Weights of a small transformer language model.
Training: a variant of Muon for these matrices, 182M tokens, 11684 steps.
Each number is 500 + 25 x the weight over its row's rms, rounded and kept within 0 to 999. Layers, rows and columns count from 0. Numbers have three digits each. The size before them is the row's rms in percent of the matrix's.

# down: layer 3 MLP down (transposed), 512x128, rms 0.0395, rows 350-402, columns 0-127
# up: layer 3 MLP up, 512x128, rms 0.164, rows 351-402, columns 0-127
down350 086:527514551520498446513562489480517484509509481496486538493538454496537517468479495502506547456517539496490527524482448537487477485487519489488535502502502532504471503475481495503483509502479499471553528527492497496494517478504506494528476511533510544485540506490478487474515507466483477517520472515479503523490464505500545522530479464438485502516424478492530510513500508513529503512545
up351 102:480489459495532464491491551546468465518500489502484503509483533455493483521500506439505483489501515503496465506512528531471510546478511477552476504504489523516502508515505460508461492493517518449517510541477481480474516550465528485521514520502498496511541531442501488500509511512517498493533501483456497549573478502474481501498526450496486521476527484550500500503475465496502483520520
down351 103:478501467462523476492483461517468534465498474503507525464519488498497456509520527467481495481514491506505514514481514545492511545485502486503458496531523555515478544507480529451465540465522495439544510503497521426513535528483540495513503517550456475503481523481471507486508525524482534502500511482504503524541498482500526516501505474463529516504543470497490483490515525512488501509532
up352 097:573490524529514493482489473507497513524498484521511484533471520500519487503480521448550514457462510490493490515456480468513531544450486459506500495483513502497520437532488478438510488533473528469510488507459493481529485495521461560548509511518512496497489546511505520489524519486485506541513502535479491522479509500503529483527477495475501518518528536494506507498541518513543515493476
down352 100:486473541509507483477548499504534511479475469477535499541492484510503515448556458483470499507508531504499490485498486516460508514508460422484515437480487511512479496519499461458460503528482504503507497554492507499513480526562489531515435525534518514474496521493475457492506504505492469517494520520509525513453510508503481491513468537527507526520472520494485513504510500518500492539481
up353 104:506521484478513481482527491506461500468471488534456490523496526513508571547479496506477420497523526505497470518487536499528457487486528505440492527509510490512468528516487509505525497513503528499505524524478500496531524543466468524491496511528533487483499472470498539468490499479516472530528481542540483515522496497536510487462457492535479531528477464490513504503476533496458516477479
down353 104:501512471542532431517540490470526494436487466545484492561516512471508518511519502495475485472517513501499445485503508488523480528491517516501496525534488497499483489531525497495525504514468498497543515545487494526543487537477501488538503528464497500512504474459478546504496484482497502506509529512453453477491521513524523509483492488521526490536441490527481519503475473524475531509449
up354 102:520509525472504513499491540490487488512477508517511545501520484483464517497496513516530510526480482537519493545480528490459486528549483473467503483518495487475517520447547468516485511487441552495487515541505549515460515514551540511508489539494539508490462498546518528523491473485499504480490494554509485503504493508511464495473478527493516527525475500580509511471479484498489472519510
down354 102:498492521499526508481507487521454465487489436537527506495489467550471543446504474459543435484507498491518529525473509492481498514477483467488487466503478528453509531482515507481492463524472547473522505530498486512509490463510499536502515476511486507466501501521491487535533467520531528553499452511458520509483505484485476480502497520528502483508549511496483488495475483488489441495488
up355 093:529499511492475525480525525515485526468458562476502497494501506486483456496489514473499472546523482480493485465487502485539529461507517529463480482517573526537454543465468481486535469497518528485498486523519497508515515496513504518522500445482469510506471507526444495522534550480499491483487512450538511504533501504491500484511528506494543460494472470532526491507528527522505506520503
down355 101:507518496521440515482501482544490448488500489517487517526503494502541483522498482476487519485521490513487562467454495489454547528503480519504465502509509484507476470494485522482518453469516528485551481466459515491494505484495474523463518506560470512474494488514451475467479513477473496486450479567525555497510481499515540514512528473504497471482495504508504500501467464485514494487486
up356 102:517488507464503526528454486495521500469490496476511511495493465517519465455493541529475543509507468527471460494559513495458474497521493512508499531497467482477537471540477435520521500501476471476533474503496471471506496509458493514526490491505519494512482508466517536515510499507462525506524532533528468539532505487484493547531475486452498452512489525510483488492514455494514530504450
down356 105:519541494504464537486502489500495478498468486490464489467491509487435490478527488502495485479460485463535493486510483473508528495530475439538514451445482490476508467505503506489474483495490509549497516476527473516515533465479494501525501533539482536518535516529466514463519530520534500489530508502468517495462511549468497477484474505514526505448457495491518476457531497532476492504476
up357 117:508492454520521496495478481485491506482523486478499516521499464487498485517479479473474532537461513490521498484473482495532522494516476521506487501506498508436499484465525498560522506505516486461467458487527474533497508480533546517471494566522498519513478524515452513510472518548490463508528517517489511474559530502449471506469479460508507464533471499493503531501484477495533500536451
down357 104:539473517496493538465493556489481531523527491505500515505511462514485518493497468485504536488463526501483522532492479492490499494499490543533512479547524468519517484495522490480538514461480469467517497452500494476520511523512446516494508505497499486493483495464521483514534500551513493487493535508494521446525470512469466547549457487496481499503424522545492535511500508525505519549472
up358 105:460458497481509475500508536482482514493497532535532457482466508515535544493502519520506460520501514499501497523505515490555494465487500445517544520483509499456484498506513500519505458512555517497528501485462519528456467502484461488517474509494540520510478498479501485505480493507510522498510485544494471467485502538433511542478509489472480459508502518478509450508502516464542492443525
down358 093:533524508527483490504513531508507500493542553503506478504440518454535505465508514494504474490480497495495501541465485507481507492470534514533532530454498491492482476497532507529512503497560472491463502513488505475513478497534518495498484511494515508468493558520469494482475534496467502503470488528462533511566480528475541505469537474512433481507519483503501496520549476496476477457523
up359 102:535505527556532500494504520468493540455487478510475519506474559480550451533521509518519499509483531496505484520500521444501477497521496494511509533504517479469495491515451523475488493488497529490495499521539483480537549501510542476487458490506528514474538534491506491491475479501496482479499484549540511532469477524578489512506504488473489558532514514520521486507519507470519483501517
down359 104:503453519545526492498554514506479510470487456467494489519466528504510485531475497492521529500466531505517471550510487466480489500542542507504484491458528519482520503508455544490498499536503504476506522519547481530526514513517490537527455477477552490463492503475489492472490497524554531490503488529519483513481481488559484496506475474488495542503513513516517471511550482512534487455519
up360 102:525493496483471456497497497505491528495517507489520506505507515493497497526490503496482500474490520515583506503525523483512518475491447524457482533541541513472533494506522497513478464491517502462478509481529507546518527526532466515481495519515503531537515547481491522544516510554467516460507533486505480517470487481521507518461497485499498548500502503513482494500503462492509537489396
down360 099:489526499484429472490492491461480509474506509460500485486480500515540456508511496491500505480502527513510535508524503507511488508444454503512537479501554532495472484451491547498524545479509502466516488496508541565519505488517537510522517498491553498498500551530531498446506475542510520496489476488520532472493487461539518503457504491512530545520494527491520481518499478472504491493481
up361 093:541467541474516482518489488504481481511496508462543498496508479483481462496536485551471487499495506502514518521490506487511439494522532535505537479514458482460483516441467472513483529486492524526522494536484509454508528498524504527519486529451500484502521465535445518510491515513506517516488519492527520518475456535528519491495514537540511516498505489505562478513475521465494449512534
down361 096:474482476477512490477516492520522475532524526435497503475496516501458495458527486498501536540537493514493528540512484476528520518515528495430500496484537495528497502473568520462511503478467511530504509516491469503491473523523459545509495501511506509498491540491517551507502535497480473478484442461479479485527490462516471505543510519497508536538526486471514486471511539519468503515511
up362 097:529501478541473494510527486460504536577488493510479516466523499510482523516472519491564496462495488506484473460509499513542527522471504514537471498500542541491464529450461503525464517495531505516477535519457457555467534530478509503474497512503530477510536525492469490513485516491477504492496505531468483458496501482462469479505515510490466485509525487477499509505538468524507494510504
down362 103:470528459494484464523513473509509507543523511546531475495519490515458478519498451452488535501514464455482495491490465496541531483500514505502481455498485498493541474472501485464509499483596455521479545523537507505481536479495476518501505468490501504536478464486487470495500496475517522491504509486470520506506471466485465533521496525542514539495493500492457466511496510521493508479480
up363 108:504474527528488507527480504488521474480525529492540503523510506499477519509495445444517508493497486478494504479552511555467543480551507471495496528534523483442488507473542489483503512519534483528532506493549512485517488517468492491520506490507524508551547521475448490505514467500497519527517454507491513484549513508532457499498513528473472503519466492528497492453493504512494549468489
down363 103:517482550514528476530500440488523527498523505440507487514542466492496527491508503494483516462499546505523503480502534537465552491538503451520484492511493495510445505473529487501479487486542476528466536517515492507514459517459533501507530486506535495469496534477491469510523505518493504509537489479486499491515539513532506512515521519476477455536493503553495485506482513477527538490444
up364 098:516458509516487488497499497532483529483485510469543565519449533544499472451531465485498507503519491522521505501486504499481545457476523458552513506514458502502438478490521474512512521520549518493505474484467511525447539477479474499520520530498456505487499513498459456509465482507507478529494509531480480494491504501540498555498506506488490514522512526513492511475521494473529495469534
down364 104:471487491523534475501547499496488508475490507471515504491467529548518448491524431491510481523524474538568469514513532509482504508476467508534523520525499492572484456485508433532536521476544498496528497498511521478480483487515459524491484495507524516506469531525534469512492504511479509512486506526442485501527491503497486531522483511499479515534494491498488530494536465468498484505507
up365 098:535536473524503508528509514525475526473473509486494513459502470480478537508536491482510492518487515513482471460490465492510513496524503452527544502505446485509480564492457488547535527484506505449487482497515535491457488517504491508503435460539554509472483445471489508486511482508481482460492509521519465511498513491509525479523486483472519524486488484503479523494523521448465505490524
down365 094:484506478561535521499483579536505480525469546459517494537502464481499498543507482529519460549476509522512485513521449489518534471484504463504533448486479511514506505520501481471512488530532507491525507514505492469495492506492503493475461499509563533498442480473484529454497473496462494515499505513518478508472519502485528508488473474485542517494469489481481503500488473471517475484519
up366 089:502512473505548513505516526399474512483536524542466507481547507539492509503524512397433503515454509539513525535508513491475506500477490489494497510481509517529482497512484535499493465503489494512492499487486490515513473522504503515457453506512479502519483461487507492517498475480476514492493487525477497486503500485519511482493523464530559525465489504497470485474510519494524486517474
down366 092:507463493477437491465469458547512483530473485485471497550452532543522512483511517537555461477529548487487530476480417509490472523546489523498509498503497528498508511481486472520493509544503488477474538495504455529490498504528517520524504472498502503503489521538476517489489502493481479465466502490501482507490503473477498484522531485500516533500524480509511521494498498448525507528541
up367 093:490477550518466493502521453504469478519473475499507482520494504507466528488509480475491490472520491467492466477511474527492502490497484541529492494528474507493486490515500459540519452485532515516551493485496491491491497490479452446486523501477496521542509505501504520475534478461453488547479524440477537492488515483455512482503500525528467477472454543525509525463485451458506494497528
down367 085:515526506497532487506519542466483496505490487515492486481500463531519503515516515495477489526506491505472480493477438511484496516518494495514489517497565506464486531529480486522472515513505449490485497506478530461465543462527479539498487504481547486485517538517495475501505518472525473512475494473491479479465487447556521479506525523510516525554417471499460524527492504517498527534530
up368 101:525539486516509471538520503536515525489506524490456478481508485531512508481504496502464485518487549452510520488514548495482496470458522485528471494526516512514516475462480512493476500474455501500487503515466511523482491522509541534503487522494490494553510465505512518500536469509455497498521501548539474511500552502506501480495484517487469525485479542486472489480553526433434505539506
down368 106:532467490519486487505486504537517503519523461485481446490489472483529523500498491490481471508499512473495468509468583503446477468490528498525513493515459510511505465483494539488500473497487498518480510515511487512502441507547507529536497499522519510511467486509538472456545501521452500508502490509499508496454554497513494500499457478490503470460471567467474496471542525475495504519504
up369 099:562487540544539509503479510511513503531502479485469472476490522493477497501453535508499518486536486495506485459504507524486498441508437511504520486530536483489485434469487491496518506523536505509524477504538494487488444492531490509501518553474519496503526495516502498526462463460468500457504459495507501490526527507502528474506532516494517495456524493556496489506505457501467456492486
down369 102:474445504470514462498517508501547533432471494504506498529509529478480502506467520462511526476548482515488526544507488521447526490501477524455473481481453545529477468533478510508491476485538525471486512505511479488485498501517447506475512453468529535490521494478483464527520526506514502503488502520469528497498505476494444539498497453496511497470497508479499495508499514526528481467469
up370 105:489515493549499494466525471476545499523455481533471449499463490474535480454508527507483474537513489489504514485496512483503537480538453459524506514481512544533524504523509517525567473524492568492508483479441516496517512489479473468497511480487493491490514495485477502524496520472487542501519537496495486503498543482517506518495495515483493477593496486476514516507495498504511505489524
down370 101:485504529507547496467501472455471515546499519517476508538506480504528503477496484477519484503548450497466549571521528481514518509518545532466505515481491519535539487505520489513520476492506557530499486502537488521523499507517511512489503515484488543535509496509465506487505535472528507445465542495457491467486495485464505498505475457491472494488517496524505490468509487480490508444543
up371 110:526559521492474497457511522466500469532477496478485482460532462504456499446497510487478504480471563474559450505476531517466526462512485473498524489464463508500527545512504503499498521496489511447522494483477534469478512491527462495527530520538478506517502480490534481514498460483520471475506515499449503514485530505499500517527508471522519469477508493494503535506525476474464495510482
down371 103:548505481503477493439481481549476486490481484480514466485543480507473488486462538562512495519441501495521523522442499529507546505513494512500556485496492485481533474521504511502496509510527517482526493494484503473490505455496484477448502472483522456512481497492502475517502539474506504502524493538478478524480532518503482478487471469517497467519516494493495564515481464520455524490452
up372 070:522522474492488429537535542458479561438511470520465538497520505492444519510515511454461477485520525487520508521487534479473511522485506469531480513483506513526495483503495483500502454498506537490487520488537501536509523527513505494554497522478496507482464495500467513507493502475518525485454489489524532465505566496532478493501532471498512493474507465510476523462495478518490493484503
down372 081:506488533495524497481470458524484478497510501498536480486445552501543458484532552540533497480496507485509517513532462478497464488488533509488517515510514473509506472480479533488504507479516499511481519523452490570498522470462587479496495490486509490520490507515515530513485502492524514509478457495504529539533512510503521538484517531568484482516509484506463507486509508500486511524547
up373 099:541491522481497509484484499489509534496473492471458509461462476523469486517473516498529480507527568496503483494498491476517492456542456524490535467503487505500486496526498525492493489492520494494542496552507514487518526567507537481454506509543495512526527482478480495511496480555497533481538490456537485543487501484530507486520549511474470553505495467513528489482483486464464512499475
down373 099:486497543504473504491457516522435519485513518498464527524501463505509532467517510495529502534480538491475492488557487482486504478535501440501501513451489532508477535530529529495466527493527510515503473510520540471495453484478497482522524472527499517463487486523495528528508477476494470487472517484487507460467515478498510536496516512534517502508467459433533511484458480494500475531473
up374 104:499540517513470480519504507478441445513484525473518466502533525469520502523477513510460447534461530513512487479475512485517507470465525529535516509491516493515523545505498512528493484461509524509487542528495498523490473494516521476517476465510484502542479522475500520497458484549522476493503483541503456471546498506485543511519527438527526507494504498511498515548480552514504479500520
down374 103:508506517504490491452532529507493487492491546523544491507471516508470479510471513489463524514505514477515536447461489490448475487495474520560489486445512496515468494533528486536513517476517489535493551532512476544510490505504506487518516472468467514493514517491511494491465496502490496493535437486480456492509474471499556516570512497519484554505505510484476503528476525514493473519488
up375 102:490485529526503479507480495553483504494520491524480494526486540523455448544472494472491506509503475521499460503427494535496484506498483477517501508499517480513525487483514517530512479507507530476484489471526504497510568476503519512471538549545449508479488526481505514543485457513525491556450483536515543523517520514532468538494507485535479516504496484487517478510492469503494515500547
down375 096:521520459501466459497491478539496508498495509512483476515483526510506450531478477490503447499548514500446494518504464538510509499464506521549460537473537486498520505469491513492522453500498496524524512485483473520481505455518533569488547526518479539471436493506501525481550510516450488502489471494502497507499499501487516468487481519504497510515476520522533519474541485507544508516520
up376 098:492493487499475469529474458482514468468478504482486495501496479516489493494519528517476492505528499474507495450497497482507518506486462509548438512511530475451484548529476472501547464525497508473492482510508489541516501481475490522460494497525476559481532510451458549510423506462527557486494535464500483496514507500521485504503515471484500504518505509506478530538520507516533532494506
down376 104:496520469471453511527485527518528488451468512515526498509465509525458486513492477450476502495512497497513502482503495460499497496509527518558469509545519492477516550492493456513535487474527515475490488470513471515509447495503480531455489479513523533490525480459501538493462520477546557471481494499455473517494496510509514493523491468499480538463510492485519511561504491492518513549521
up377 097:507526521508489467443498483467438515535525530490484505505478509474496491501470478498517540517525521462471482467515510479476525475488453487485520518507480505475514486525505462458465508527544501458550513476501499476508506521478534502495525522529538522535484480510536453511509507519540518550501512508572520517518485520490480537460502530475523525497496512510545507478466505515514479516507
down377 096:511494500540498485482451489496486486495501472498442496511495478523500496460507500600497478559474533503482505464534493481497493515517489539495482504492483519525495527493485510521519514551492465498493477477491505495491467499524472506519430463489533541480530498510478511517490451537492527512471548493463492463474485491507505484472548495506503495512492466489521442510497513468515511515527
up378 101:502477472500502475509498500510490495487486523474484541429494509451501457514493480546542495515496487484527438476489506466514491502448476471536507517514484480532488556504533482538439490511489480524486515485502486505495530495481506493511466509517493518511522515489454450520480486508477516517522488513471512526538521532507491496508497460492517499448450460540506492520489498484454552495521
down378 101:505509523480507503465504488512500512519516436541482473502492529468489503514498487484476482515486466497511515511464521496474489507518515499473497533509525501587501522520506455522528504477455484542537504464471499510472500464459499541490488435491457544480462466507519515528564485496508493508473482495480484479540482524490466488493501467482510503480485486524549507515485508496492507444516
up379 104:507477495523499488473523505507432509529523522516497470500529521523472511486506497520495456474509494514509505475530522504513483454512478543494486496526439451522483483447493527509499516523519468530481532532481500482502524494459466483480478506488479484486545503510460491512478506455528449504508538517528528476494476501473470483520465503530529452507498534495525474545492461532529475502540
down379 106:504528500502476505497476507502504481535485418485516549506515548477480493515461475515501446530503503527528479488527573433520526481459480505503514490516549525525497497492486506483460491502499528511494468498485495520523499481516532513460484521493524483495492525510492484519480493488533510511506495510467491498495525506487503492501494491549497541427451535532493476506525491441506491527500
up380 095:505442507517471531510520482518462483504510501488472509528498495508482509466536513470489506545479502534535521503503507500473522460498510521519492461539472490498501484464502477515505534480489530529477489476513459432466492456508452529495488484510503484528496578461532488507510501536507527514520474521514494508503516523497491503489527481544513451541496513436502490527465516454469506488499
down380 094:507518478481557482530520508477463472464529518494526494452532577458465502496540516462466530495498517510518506492492477531508492516536519485498501517477525498511487498497463519510513463463497506487475528474442471499529509513512499502479523512512509479515517469524511532495508530513473454513469523508504517468493495501518501482495513487520521483461489461506498551474494439532468461511558
up381 100:540509480494483453521474490500512528484517492433549527494481436501530502488430502488462508537510540530420482468525520492511463500508465500521527524504517467508489549520482499489473520490475493481506535510539525509521516494473504517505544548465506477551503518512519499472500496512484489525526506525498496505514513510503547486481523531505511481492485480524477483464503495490479525505529
down381 112:557471501482488512527497494478505498491436446515484519521536466463504475516467525505489504484503503524501505491493548525450477513487528468505506528545512524489489531499530512525515488480535501481472544497522513490513522525495507467483485474492507525511539479513511540502497540490474484562527469515493552496471545526495503458552497484520523520476525489507492490493549459516525542499490
up382 098:501502456502470520487499464523510458468479502521526505525496530467512498490488511517462474464523537501508447460486487457511485478487510512487501547501554485514528482458498468492530495488493518462514519454489479500442479531450477503501500505461537468490525516499496495480514496520484472520524506547519476536506537476548511521508493506487519483562491471524499509461504511490550536507477
down382 101:544509498479493523486466476532426458501506493470510519508455547502512491501482514529452466470480460522515489478485504515520513496499535493499456524479520497508483526479478452514499501492509497521482456460489494508465496481434483520458472537537492515455482488518519497456494516474484507493467550506485474501472504481519488513509493476505516540505498518533520492462515504508540437501493
up383 104:503460500533503514509508517492471494497520490536512495550472502491509483546505514465468486516510526471528533528535536501489539493536481491496496513517521495444505532512526454526474497458541497461455501460519502461501477485504489515480500547491462504470495457476472483504531494503512532497536504508533514485544478502482479476490586510482484512485510456478551480518520510537496505503506
down383 103:470485499494507503533480453500478540461456484534505496539439489520479489512504502456493537518482522491478523528501538472480500459512463495497519510509525496511516517513509439521487487503557543490454529490521457445516472515494495533490464529510500520473476433487544481475526490514540522504500509477491512503511490501507492509474547487507485534474506496463515498509501477511537464486515
up384 106:525514499483489480494489513478519512496510501475517507446511567485452469508509556522536481530472539486485532449491501510498504492518499494522492480490495507508508521499453515508523486444543522471516506509471525525515496525518479514495482547511505515495467461514440482472496474530466501497516521514492467489483517469514475524525450521490486467519502503549495502527534497523562517559496
down384 096:510500481487522459480492531521506475502494504487518511492485523513478473482492488580531489496518513520461479525516487524468491460489535488493465491480509528522492527494494525452507535503478501478549558506501497537512496504508483528492475521519465538451498462486490471539540530501498531471501488505506486490470513518545484507495483542517470545533475522555488499486493459495562519535484
up385 102:500510531527551513450508487499507461505513500488503554522485524513483486582507485530477476488489517481484509517498538509510545498520501485508493520538532502495476544487474518493483498487505502502484530479530480494465510536525473501456559493495460482445449469499505531504494502517497483469531500507447507481558479501541490494474511520493519500561484516493506467473496496476491464473510
down385 109:471481550448521511512512461533526461463514520465479488518500492505486498559528452495481515472492491464507447524494520494508503473501512491500492530503526471555483517469482469462503490491484477472499555496537499482530476527523520497481503482477465537416463465522541480501474500481499490492525501496497517480522487490516459513480513523493499473499493527501505444497481484512471486513524
up386 096:464522518466481503509477466494551505518513510524490502477477507469513517470511508533567496512488496507527519441496489550488533506446480514477499479516486531486467463450562517521493490462499495536492485472492528488466466480514482567511507464523510484514507540503504545495500503522500499470523515471506506525539470504490526491527497545509534523501514513489503511527478536494504521477450
down386 101:513476426504510427487500543504475470496451487496485448478479444468513488507484512522443487492494529474483482519509504522528516485497554483528516501486512478519523522486454493485473494515468515474473487516494523565527496497480495457472492533508512520542516507512494488515532536476493535532533513507481499480512509499500537500492525480486509498462518482507505507487498495501558508510553
up387 113:551490523511531483485482516512523541536514480568515532521490504495532486454521495532534517546500473521468498471479491487531528502485505499482504497501469532447496507463501500512485496526538499492490467489491497511519481519518538456510497453459474511550477524519476527519489437499479499474527512494488529513495490493474472492491461525504548499540512494533539499465457538504493498529520
down387 102:502574531480506513487511548503521532538515490542478508514502532504532469461486476492483483539524476459480474480496506489495498489505518495482486496458515516494506538473521529510466512496489508501519467505521495505528473509503493479519520500444494468528477501492483542514522425482487508467525537511466516494476533494500507496448524475483546534505527468501529523520456530509484536504555
up388 090:525512505475472479488529545398479497551515458511449526520510481510489471456471475471499476506510514506490503484537487482524485505529523506483528514512549503503522526440497480489501499528494510502507531496503461482493480474484462463519493532499489488469487495534493498507501512483476503494494494545449491537498452503550464446506479496463520514491522507480494527489480485532514494513510
down388 095:413478480480511501498488494466483501500503466498523465479500521491487501519502498488472510461488488499508497523451453523521494486452504485473483502501494503456533454537492496513491533534513534495507519501475525492523523536516539525522462498481499488506463496460494498495477456531564517496513524500540514479453516497489542531471520490486482492467488499525479529526516538502437457476503
up389 099:537498505521492484492517429470500557521537500514509509462467505468491455510491498476506477508528572546490488471441521504495546516493452513465483492517492483507495474504508473508494521501521493513453498497507489499503504470475446530498462496483480487503510516469478512477505508546519498457487479509495471511520458466469534502527468483523539499491511518475515472508526547519462529500497
down389 100:483483512511498512458511515512529536501486428517454496484463502496538503492508455505530517505522521489546521508501498544424512497497449470508499462490505488505504510510556550470481522555463488507489543483504484492497498537511516500487459475532494515547471507469504484498505526451529531528509502509506531522517499506475506525500519516523500453511513500522474517507505533496520481472453
up390 109:529494503510515543536546492479484473554496451534477509488501505503511499480525505459523487509488531457502510510506487509475491478520486538451542502494550505526524514470491496525495495486449432502509446530504489505489480506519467452515484516531500479495486485535521490497477467492500502487547484511593515518506476470483489516501461506513489533472506513482493484524511477476518474483529
down390 098:511485490497538502528502515496445445463526494478523507513498481519516482533496508526495535489510476505521491528496461506531492499525510494473487502499570481537496506506488498508492530515496511553472497549475518493490510503504511447503485529525514494487541532534469496503482513500498513489531471578548498557503514489480496496517487483523462470504452475460536510521453527506504485498557
up391 094:500523523484480546522535504496503450470515515493544498536507495521492483523484522516485503447512522523493490472492543507536483514487549469498485508494539510512475478414570463497481491471490522499515493485494504449524497499497523476506519469501462521476473510512524538530442523519480531480504455504507504512497499487492499485488486515501527498555535495450507478508448474510513501495486
down391 100:500512489502501535510467505478519501473497535488498471515493513547517505518483497473478510424443495462533466479489482477478481473525458508433473510527504471526522480486483509477519477487501499505492523489490480488502459506487506516535503486495491525515419482478515490495503480506489505526477506507540475537520517495509533515454546438514542542512462516473495533501483484475473478499526
up392 101:490526467528493502532528512469530521486492435484478511484515498524479505504482514515520476522485467435501508519477513484518498487527533471465502467498502489508475501496507464485461446459506502464498512499461505462541504530481487535512539513497540537530462516490485557554523502493526510489486485536459508482499475548470521513486526486518474534489505489479480471494531503514558471483510
down392 102:506469527514544469525494501496527523458460461476463520521492472536540558485463510474477513549503489467510480500477510475508510520526542514447490477485487469482470562496482503451490487482516507491477518513509500519544477522499542499463525506492528537516488512463485545508483522484522509491473484546470509517475444495497508514503495461523491500477498522484471506509490520502535453496513
up393 096:535519470447469524519533506453495484500497518465502461478498455498505522515524510505488499490528517545480464495486493494474490521492472479489461445485485405488486476463506482514529451507520476480486456465490476518492500505491486502526524557475478534503475531467481509508527523534506466481473482530515527483529508483470512497498488478489517486518465529530512497506515520502545502514536
down393 103:502534489478498553489515515493505501502497500428498511478489493516510481483525481510488504507493546510487477497492548510445509501444489500468498479476436471494500481454523513482514508511516518495515474460534487566498459516537476480502492521533448506489468514494506505532502497490491514493490478463481567509510489484475506488525502468502532504499513466516486463538437488517487472449505
up394 112:512509510497504522465487501458522542514475490504525487498503477525491503457471496461469459525511504410505458512525507525461536502508488516510539478470479502480492505465530513501522512506487524443519534473477525476517488508462504455557516511522490477474497480533514537475472533461480505505525493505496467514511514492484513467459532482473535451505504489525525523497479485503526490478537
down394 099:513521543483518507456497560450542533519473546493486471479500500506516509455504512468505497496518516521509476540524513533487517480447499527510546466467498500491495470511511488496510488521489486469520501477492504477497503553484521490487474505495514464476500463515525508475510507456495524487490488516479482480525587490519494498441520491458488447503497512504491510524486454471497463472532
up395 105:505503446519487490504496460502491502524496470482468484490496515518517542495458468494508532475493434491474495484509491520482506441509537455487520500537451500498553503477538486546523475485491477509503489533479489496504507521521464502514512458499516531442509507529478479494516489533469515563509486509514509500501552481478474492504490558498498496534513516470544481509466462463500483524506
down395 104:465472480488496478490517488506546497460531496498497487518528448509502517512494544462530510532513509524499508484461517509479508500492499538481450501496542510526461438531517515476506528462501523486462541505542517463536461469463469541535494504474449509474542474474511505486516502492537467488481498510460463474470450490529511482501493479521484506509530493521467512498493481526502469500491
up396 105:474546509471506496482512467461508524494514535486492505493497504484534520518499484513466496467437510497485457528480511479467512448486517530459508545575493503483520481515521538471467522506476535488543497503457520507511487499488469515504524515459491512513508479481504504520481505481507471456450510497479489469520497511489479457482448493546549484505529481473488506479528478507507456468517
down396 097:459540529512491490523472487520519521466472513490481518508493516524555481495507526508491555457508490520480477522497495474493518493472525464488557533480492496473486494502529506519512508509485499498495538475472532502541459524499496557434486501475536542496487467486473517468503511462468514482469517464465461501528466505500535475502532519483466528473479545488546523496502471483510481500504
up397 103:473463477477515504532511523520499510484501506508544505526486519456480496503467538506538502519521490499512509493503516473480468541445490474480508497520479517516478521504457460480526475507489507476522498482469523499524528498517521504507525480518484452524483496518495487489536458449497471472555466510507477494505427505455491486457494526536498481439509507495521500483499527466496556476448
down397 107:499457512503518470479495506464474525481515441508531502499489515500524517523452496499517530535528486548493467488561496477468515525500426508461541475485517522509482508490474497485446506476529488493443476435496485477519517494495480462492459448505468490486480473500465482462518490479522483451510469478503505535476499507498505474456496495516505483518479481493516504520487520487505492512492
up398 116:503475395518491517483468462504517502495491518506480500475498548502505501493507505498517516484504505512495509463539548509471493503491509477524468525543480517507519535496496532485489483499508478441491497530502553523515495500506490490512513520471476552493498521512507525470504518457506501457525544514501469537514522531507500494541527555534440530496531487491516528533499515479501483452513
down398 110:489439480502520480518485488440517494463525463514473481456479490476495510497555470508531510450566498525476501546533471497474517467509500504451471484480474490505522463471488510536539457497499509531462488520525504486522509476482485497499501495503486525465508544485524451478502500500563510511453509501486500499481487482515509546494494485494472487462464492482476497511507518540499507507508
up399 099:520529463506477482497523527506488519542476475510516507517497509514541489510460484502519473522529497483475475522498512470522513525561552512486486539475526546539514477498500497537539455510489541459461528492492514492470467517480492471520506477527518474523477498459517499481465490538450488498489526537531527484505500525478479508514516483539472507457525511507534541516549534484534518500493
down399 102:519494444528498492481544491469478475492500507495508538476483535510527502524467511499525520530492521502498519511444463468533509545509500498477504560481522505486490488515472518489504484550504501500551549478492557526479506481469572463509511502531465508501451504515514508495505499520522538469453527519532539488479505509496503465518496479495485515473496480488493483562500522532498500525476
up400 110:542503500479462493479486551494495481516471457538565497525475489503511475476488501519529491480501530509437479463539517520484477498469533495484547523492473526456483496489507502492477524496511527499531491524498498505495469535474492499481506480519497469492475469463456531489526437505525451504531511478501486476488476490453486485494489523463501485466561472486520471475510494508501530497463
down400 096:528494499463513509517497544482471482465497487489524471518505476522467496522485522472539547515473530539474527476524496518499534491482512518428483468498502511511501480496493505468509531485525492511505536540512465566490521502443489495521503485546445446478494473459492515449520484512506492470489522492483459499516431486500479524514515515464472508489512511496487466495495489478510501531505
up401 101:524497493493488485481509489471499485463500495510470504461510504438492539518498506475497480477511487459535514479513508503482550517506526469527535484463453486523514520479469480518482546503478526476484450528512482535507522495513489488454486496519530458461491531493478495496453474502516472517492478515529535487533525478487480461462499463463528502518531540531562518516490464545484496485500
down401 114:547464519501500489483543505488492528471490471501483508499535525512511466523491493541512506472539497472551515471530523496511499503496517466488557504440472485536503456510469499484484558518543507449484513515508497486515547471501455502504517493484507460501528516466503495475493496538503496494482497535522503494486490449519486456500516492548509508535526536533495509519479465553492513507536
up402 105:489519514519490490452491496508517452531484515534491499540565504510471498493491506474483541520472501459486529498523469454491440475477497481524545494490479487451505501478497473535482536465530518495529518511523496515454504510521489484474496489467508531520511472549504483470507510509474477494492525512484500534472504538523480480535474519527520453517470473536515474510506458512504567488503
down402 107:514487544487502524546502502479484487483495464476532511511433560505480492511503514493526483517478504505503492473525547511578508497500520511520497504491502523530489514538502489503472489528504496509486483500478500510527487493480504528493515485530473452466495512508436518491491443453493491502539483526513460429509501442498474526486512471480476495480529529463502516527464519482514461488507